python train.py --n_layer=8 --d_model=96 --n_head=2 --n_kv_head=2 --head_dim=64 --d_mlp=384 --vocab_size=6069 --activation="tanh_gelu" --norm="layernorm" --norm_place="pre" --norm_eps=1e-05 --positions="rope" --rope_base=10000.0 --rope_fraction=0.5 --qk_norm=false --attn_scale=0.125 --bias="none" --tie_embeddings=true --parallel_block=true --init="uniform" --init_std_qkv=0.0818 --init_std_o=0.0177 --init_std_up=0.0818 --init_std_down=0.0102 --optimizer="adam_variant" --lr=0.00259 --beta1=0.95 --beta2=0.99 --weight_decay=0.033 --lr_head=0.00693 --grad_clip=1.0 --warmup_steps=359 --schedule="wsd" --decay_fraction=0.561 --decay_shape="linear" --final_lr_fraction=0.0 --batch_tokens=[8192, 16384] --seq_len=2048 --doc_mask=true --train_tokens=152400000 --steps=13135 --dataset="wikipedia_en"
Each number is 500 + 50 x the weight over its row's rms, rounded and kept within 0 to 999. Layers, rows and columns count from 0. Numbers have three digits each. The size before them is the row's rms in percent of the matrix's.

# q: layer 5 attention query, 128x96, rms 0.164, rows 0-31, columns 0-95
# k: layer 5 attention key, 128x96, rms 0.162, rows 0-31, columns 0-95
q0 050:556483495512467470485403493491437503525486523511479573496431464522453583458551477503542480506605473537479438505613515523559393456441483475539506399560531437504516528476495524499555469565557488524500574509469469539471573564606547582478448437479401525499505423495520584404629515472477432525
k0 058:447546500495459504515556468461580445526497484533468601530557494497468500497484543445458504592494392486496554445445536556488495596574455511429503540519556527543519493537398513537466521531408489498446495447459515536497488509389540343491605558494491536480466526498431457570377545577462521551
q1 065:450486429487438438527403525554560508548530471508497548607524562474467448473471479504513509578509483562492552531466398654390538520542476451522490472492476506477548500481522508563569475506489447509488461353532493464476534453469399473418540489517498497603536450522450548473455566551417563532
k1 061:536494559455569571635528551476477533502468528519588373528453425509527555527552575414464460501536558478508517377555566404545493588497475486456521487512533465542456476530489428430447519459502509555425534545474531520502498519575513607541490478525507568501415563482530407468516450532510500444
q2 070:544492474424427494470470460534532489494550517474401586466449388468519541479526560599496467555629444580561533436537569496595448521563504465495579481477464497506514518515424482553538530534533432493479433542474475460484535528441487516527524426516425474470438497465383468435499547566420432560
k2 075:425500493544555522481592543488483428512374414621507564429481541486535478543530534515474493491429511437559489498557551462440561541469462508514455523500531553500480442451462553502499375560396594485467625538448511465528486512444570444520503539513484584498578526486519544494470515540552433425
q3 069:434543513483487495423398537644449467544507455479559557586497638491498522466556406483471444503451508493430510508513444565350504555595454482529521461436494462515571562479557546485520514502482546492487511440452425459529547522410442548511467498514508455506556492539574504544482530445503565543
k3 072:467460478501453464525582497505502533374556460483449551424452557500515475598408465509609569444554511519565488464540489379521600504472566480577399534481550559467448415517524475562473454498549469455456564599489554590417529490518564542498554526468487516512555480523521451485491475470539486458
q4 064:509501524435569500461501491400547502486437559533442492440534369511599495483552548501515467487536432536614487495557527560618479416417502503445520508543523542446501474505396507403484524539472501476592573478540535558539511522497536531551499461509473514474435491479465515492495464565544327496
k4 069:462501540575549453525587595467535511576448431526536557499500485550507427540488460511433567513567563452479569455497535445446509573490448556507437545504404580485422448451482539509482569500386480510545572550454471397501439506500534436534550545472549406480494538486517494443446550602563503452
q5 072:461477493429500498478372482523460484540537486495522548573513557434545478472555562462533347549494423574512528545607468565495502471526507523582558431407459452454502535442512550535513515541487395486558418463492417434528499460443526628552521447509479531572468472529531542469517555507456462497
k5 070:489500563482484476566469498522535522494636497554454452521549428491493593517517503551494645455523541513514527515413438465522546519408544395484396503531497478561541404542483541468460477544554512480406584545478496548474560460527435643478499522485481445499552558506570426506473526444522509499
q6 079:447476550523546487468656532449512531429478521546488400431548488593505524548563474432459536487528540467529447516449492474556528434518469564498418530534564556447478503497441544429451533493468607453626593559499508576505426496533556514529480501461559504501576468493619478454520479484535443513
k6 072:493522534558559492597508490468480516613484503495524550512498445563550487434480450542407583517511564497447564472450559494500433595491454531408464482569468504509452442426442470474511575473417452489519541553424535452500438506516446426518565531487549452443412515485425517488440526640566561492
q7 067:424540511513476583460438522481520490493512482552497488498580474434548512529487595479539408529549461468623447558491490571527506442462504515526609391497472425445503516470468522397462505475432497477563476496585494459635497507503535543530464454467483519447449463562487579525572457515570372482
k7 079:488508578466534474489607486515561546597494486471559451559532497492489525540517448467400629506440610441441523468424454528441486570461473466500367538530451449508445474523426555454482520498437531492533541498442503521459563447493420606516469503524549448483549558464589529475468573461515502562
q8 075:483526472576574492517573506417517525483475532568447405416613431600525534559540426438470586483526559423509473523448617445604516486529492571438454545537496525476484462525463517458507506446491566445556584514475552554495456478520501411517511507473493459459563582455497477436497399520524487475
k8 084:513480590549564528469622525422529501563469469539525574559445471530520485471500503521498533461557549507434504474501447494429494586484426534524448531592505576470429420470444504486488576481395461454492575524426542444457407515510521474550570538422569439496531497475531432504386578560548528473
q9 067:478495502479492529519467535488572509521400520539491542427475397416596515478450548537530429536558427492645562479556432594544482527492523487527550504569487473437576514474521503474475473442471455522589486496533464464576485509459576493546478441500454504394394396533438520549536519514506405507
k9 073:447509455397547411484508423589504513485601488475511437490561503503491562525469498467492606468422590523423505532451472457456570437436573437536421556475503469565519469528516554475479467482577593558518519472480464544503634448485432599521502508552469444539545567442536464493511549470452463495
q10 089:458506456490424578442376469564497503491543458444545552580460609429448487497472552496543424520506442539506406507465443576368485474469491443576607401460435465520505530495517505498460496501487497481438400482504458417555545502481488619460480468544531493515513473528559526563565539499494500520
k10 073:529521511528397440516463524543476495490454496498499441515517502505435517526510433496538457497495453432546531507503521564562473445586561468460498498450483371493505585580517496437537466496545447531513501448563444559485570459584561532393434438587458620427441463549477594490582434410480475518
q11 066:474550542480497533473514502437500504533547508490464451529651561572492528545589441395484578490479578474399434528425575449425494432497507536520454502501482479509461510574529545474538501475504558489581537475456492598437475403560426458472518544445537469572559591440536482447540429510506555535
k11 087:479536531548551535475606551429530514500433527552589569510478490600459404469483472576443468487568446504503467452605506554475416540552423543482504473512496511471415519488479461536477554535467508473523451529508544452468367527544525420499511583463587515457524504531553473489390453569604542483
q12 096:444419510520533544452589499499515522549519511423584453537539470508500476500584474454485502485517585463449367565469564619423507548467438465485490550540518525402469536537525550460477496530422533506530481580485507502498481498540439618529403549506522563426562513519607410548486474501547432480
k12 105:543583486405521527435451414452570500573466490423493439496624574406482468462492468463485561556427548443500469494463509515439430491503447492571480421531479449494461555504516531529485531448529546522586465436466469515545531469468408549544467462538476520501568541489591580482558533409465539610
q13 062:476455524500426532566535534488516500438551499517462478470436546442482472540433523547540491453549418532582593558536441550517607440504447563552558453511494496473475480514487445475463552554482373464455513531651369434544502569526522512480480484451458550440486519558430514465464435572485448455
k13 073:559458443524441425510356488559443478493491462556526508462389488416558518466490585548562442496491449459587473456540481518524465524454579473479535400540471524557491466457421595529461450514427462519459493476525530403588490533501559532527459509544467561464509484555525522593618473493484450470
q14 068:443475411572541540497567478496489500447469548494549500539503432441437507513399583548518488517482458575563432511483384553463542539510499515419515520549534536368532434466464478406389537479459484504452454553523440427541522496487504574515511509548543418481440520547557457583482395463547469466
k14 099:510506479410440466426362480514493503515520505497470433475540561458460535531544434414521511538400473428496574499411551501520523433549514443608526477463484445479547539532548481501543466508564493508536479409510492602509591438542477525501483409578451524534477481523466605451550553427419534556
q15 082:488488471524459528517495471538465451433527491480496571547442560407456468474366614522596482494484447555592497498535444538479479490446524493496592427544491447484522403435485549470383508505415490496445397508532440440547555520473533612443433512562460488498439482545514422528542461525476524520
k15 066:521449527527445493508385512525473462467457380515482521500523463484481524529572477464573433512554349460497569543557439570578440469586499497526559474489480457503477542539431514547457456534552460530421496483515454440467503537494603464554519498571464587458434450582508584426607488519497492485
q16 074:549370496553555539533616490487450484451380586524524490497467512556537521481387667549484509464463511506524454516469541475561468568533529570480408455520557495482531359450474579523441469481494521561513483532496452532513511460515570538510462474470482495461452498524513401580505511506483544476
k16 101:498483491409417436497396482636519563465539477463469525493510466522509540423520489451573509508460473468607557456443529427496530507399538538555549531423395412546513555475520490525521420447523477534519480412512530516558554495492507536425546436560535431475498493514381537431534551472462523546
q17 082:518481486556450505572429567496551486494551468516463490483433558416498484491433524549568394470516431510584560539543510502567481477473425486474545414545516549506502428483469516538426473490507409450428483516557461453516526615461536528487426432621420578475462493569428518488523551578458429449
k17 071:509476547487468448525508502535364438481433482468490438514495497497498616495505493567507424440587482480449450481550486492515492491405529568460513417528428449524529522453463580517483388451449430496491501480538537453576466460569506538369456520547497486474500482602471460539599513556390482568
q18 085:481488581323417469484479487545518448538524502413465564513479489537534555493606513425465506553469470456575548453516511540469447501508571467584540475461456427528499601548538442537533408549484492515550497480504514545494452518505514573495534449441460594490506417485417526480549584459543408544
k18 130:540579523578578555526624521449493485417441534467521546500522512483466421503450541592433507427496515569483374516514510461514530550505552533391458524500533568526510472471519547458437552521452583470522521618458485500481434524465490461457533620458533428533542512494597445512511464519576465459
q19 105:534468460490490441451491496485517492583492486543515510491472505566604587553557432518413519453491568461388503471464614416484443521594538486579462445430479520578488544538518501575640474474516507492525594466419520558443494470554508468562481465467485522461583488433475501496462601498560540488
k19 075:490498533522587495453556449475501550502531593490521497516548498589498492448475450541454574502521594548436462516556508508472504437452407454465500511493508583528399507480571441488647604499480538529490518590562553557565461549560448440424499582423574493498527523391507443498447508499524536525
q20 094:556580539465546530535592475467571472411559574458461508449423531521499451494502583486560585567433441469542465497508386465532507468536506597507439543505502529538516473510555592446517492510557458454550457500551450528606496516426467472396544536437505395543520528452582512488493434557439504468
k20 124:472447499575492471460551522453435544416400464471487457481597444584471510513412545506535515553524479589522466483505579496509520445508558454460524668400558606504482486550494499487457494519439469547516489592512519527442536457503538407520490473471542460511434486502534435524401411544542483448
q21 121:539623486434535508475498486507501426458511595526520582511516534429440495461418559490553500534395499430566531516535458535508474531573585528460541463501469412530535559498561531507477429465483510514563461326518510562588509486448458456494534482507499468581487463468460534459625508486429552517
k21 093:516527411465560514438403530507554548420571561534485468472496497549479477447518533464455643490462534495549437557449475502566490419499556530462433577371462483523556501515564547453593446502569524501543418576502413517511559463436465563407529468457482450490469481545518493441548435491488471504
q22 102:515532506518522437469468494484548455552521463533533475505545547544539518485552429489444605491494575446373454436415533433533485492540489553501424476435481558595452512514485532565627489504523520448537528470428507582421439404527442431465553493411482502576557485426489496488518563434547584486
k22 083:477443499514540505523457478536585518495494551465437492459530468586538462453532474521514506571479553511563534570477472540534430408530439512468529477467499556640500540535465407535546443468579513497538475570474447555469530547497497514497487454353558482463424440343521502488418514436596534499
q23 104:492518462539615447465591488486450550445472479550459467456531484539486439443426479436529509526465527532515489485554399510538542502508541473355490635482541497455520465493433487517445543497540619580578539550548463507449534503491515428459524519539567475498419560510574432418502432554457556462
k23 128:511461453456477446480412490576472518365514463497434484450475456581450571498537542499547520502499516493541582517521500512531506483484519482581525488424469414464513515525495572481464473460572489477434479448537465493489616425552554510456453405565483537518408516606368560458542474485390474557
q24 125:430562413586490518538470492522509517527496499470526448594536540406487455547425522543432372478421554542485526528516408480493557489432411527437582510461464563495509458465470474491471569499444489445454554494555369444534492482427474514576523410564474422512501533531525523550549463538581463492
k24 119:396537443559446529465558464576480468439412500465509463525586572487503496547475595433463430411466492554492510515540523442491535524526482473477470557412531478480529471474535478500430626597465537519462549505566430471489497563521510420560465416511451514444543572480556604533464598503545449499
q25 124:633526463434526460517490552508530482523537454514439489537466499438533486563474518522604505545456504364416505529448505493477515478612552481444491505469470558530488579514507506494515438514410541476534463473474497427547565532406563450469479519622633519578489400468516524462493446441551519465
k25 121:494456421453577517537532562430529514544539543582508435570546494456467532497430536445500506529444523409507538487467479522542518400586493476501474460602532532615438562451478518577505554389484521495454479514503545516439554514463511541472435481381567547532514447436524463543559433414582472476
q26 123:572471553478539510503520486468470447516556507506465540509467460436525462518445558566407512489541457466457550548524469508514445534535525569552447522557447531466507669513518466448507464565479472437490509513546488431433413537412510549574442605476475555547485490522618491536398444502581404440
k26 119:481481565497456582535517526385462465569434523436533553481537531535600544496570481586471429466492429480534617495484479575500443611456521526545551520523459539409522484523470494453530478453467462485530508576507498523558435577398466467526441571472567479492466523480512508609378549460509520499
q27 128:435516495437554471440502508517510468498545474492476580580539489482455476512488502446441538546534559553499454475601541444419545425493557474445502522508453503544490491476519435585502525492450564507488470512509558454418528417551618583587501409619574525544545466487571485449525438372453453541
k27 122:385484468456541537517552454419504517540559523506563623564538490474412472439475517446461513549510498470459474505492483553544400519498535473505529481523486441521500582524492568595488557478515551514493510456450541525351505385469561496537528519515455535648556481447560482422583485484495507560
q28 120:456600506499543536547427536470499524557512486471463477538471475495474500465482438437416485474471574535565630554476476500440553535501507483548508525582456518458365584406508403448490458541552512466464497424524478528490534458467537522626507531509545504512479485473377609411503481495569444514
k28 122:533525490488473527572439520593516473465525544499575539487566482446479475431489507455498473467470532450468576494556460545491482440593550469512491529535393471557332594503481487457525495456586466467584426462471470592447557564439541484510549520466524482478436438476459621419474465576528514514
q29 135:472520476564434457521631575476539480595466526489437496506488511459517529538462537538569500536472500462499534529481505460534581539593460462453578490534568518527586439576442463538396422537455477522551504503524423457543527538488420361508464379483402599469483530481514481542464514514463526500
k29 121:505479475536434510546601518427541539500473436531419528488493484402467498564465452460484473502490499531457405502448539459487501466495453401511531489593612471556515459488493376470466449551449518558478522548606488511503560610521526439495456483464469569501556576463459428622544509546511442432
q30 139:525579515522538521547458532383555481593534525501558576543465513431512489508426590566475564509486517527495513553523548465395491490513545595441434472491502476509519428446555573517471485501402531474455487501502481446462548455412463631495515561420521470476511530480580449493513342481546491474
k30 124:462533448571510526549487567465488469446474535527516602527505451464468486501463570523458513575526493488496507526562547483535445563499652623410475536534458485514535519472451516513520487424543542537484508512579444446466565532375511543455396517419612455550479467393527447509474492446561516463
q31 137:443517568476504451516498531465529492431534519515573432539509538504428469478531401425480532571493511413519486549459400574556577459426384464439483534551548497514418471522495432504479496468559583499577494563497520531496437552469377550575559555461405553480431584482503495503490491549538495566
k31 125:495508569505507496474525530513528437356501622461535525473494541543461449460442461493545525505415633440591505557506501536541564419519401480455512517461504481527470461540518424420456488569618586567524452557522488551527539500503539537500482428447505459439403466459492519530501457467571553509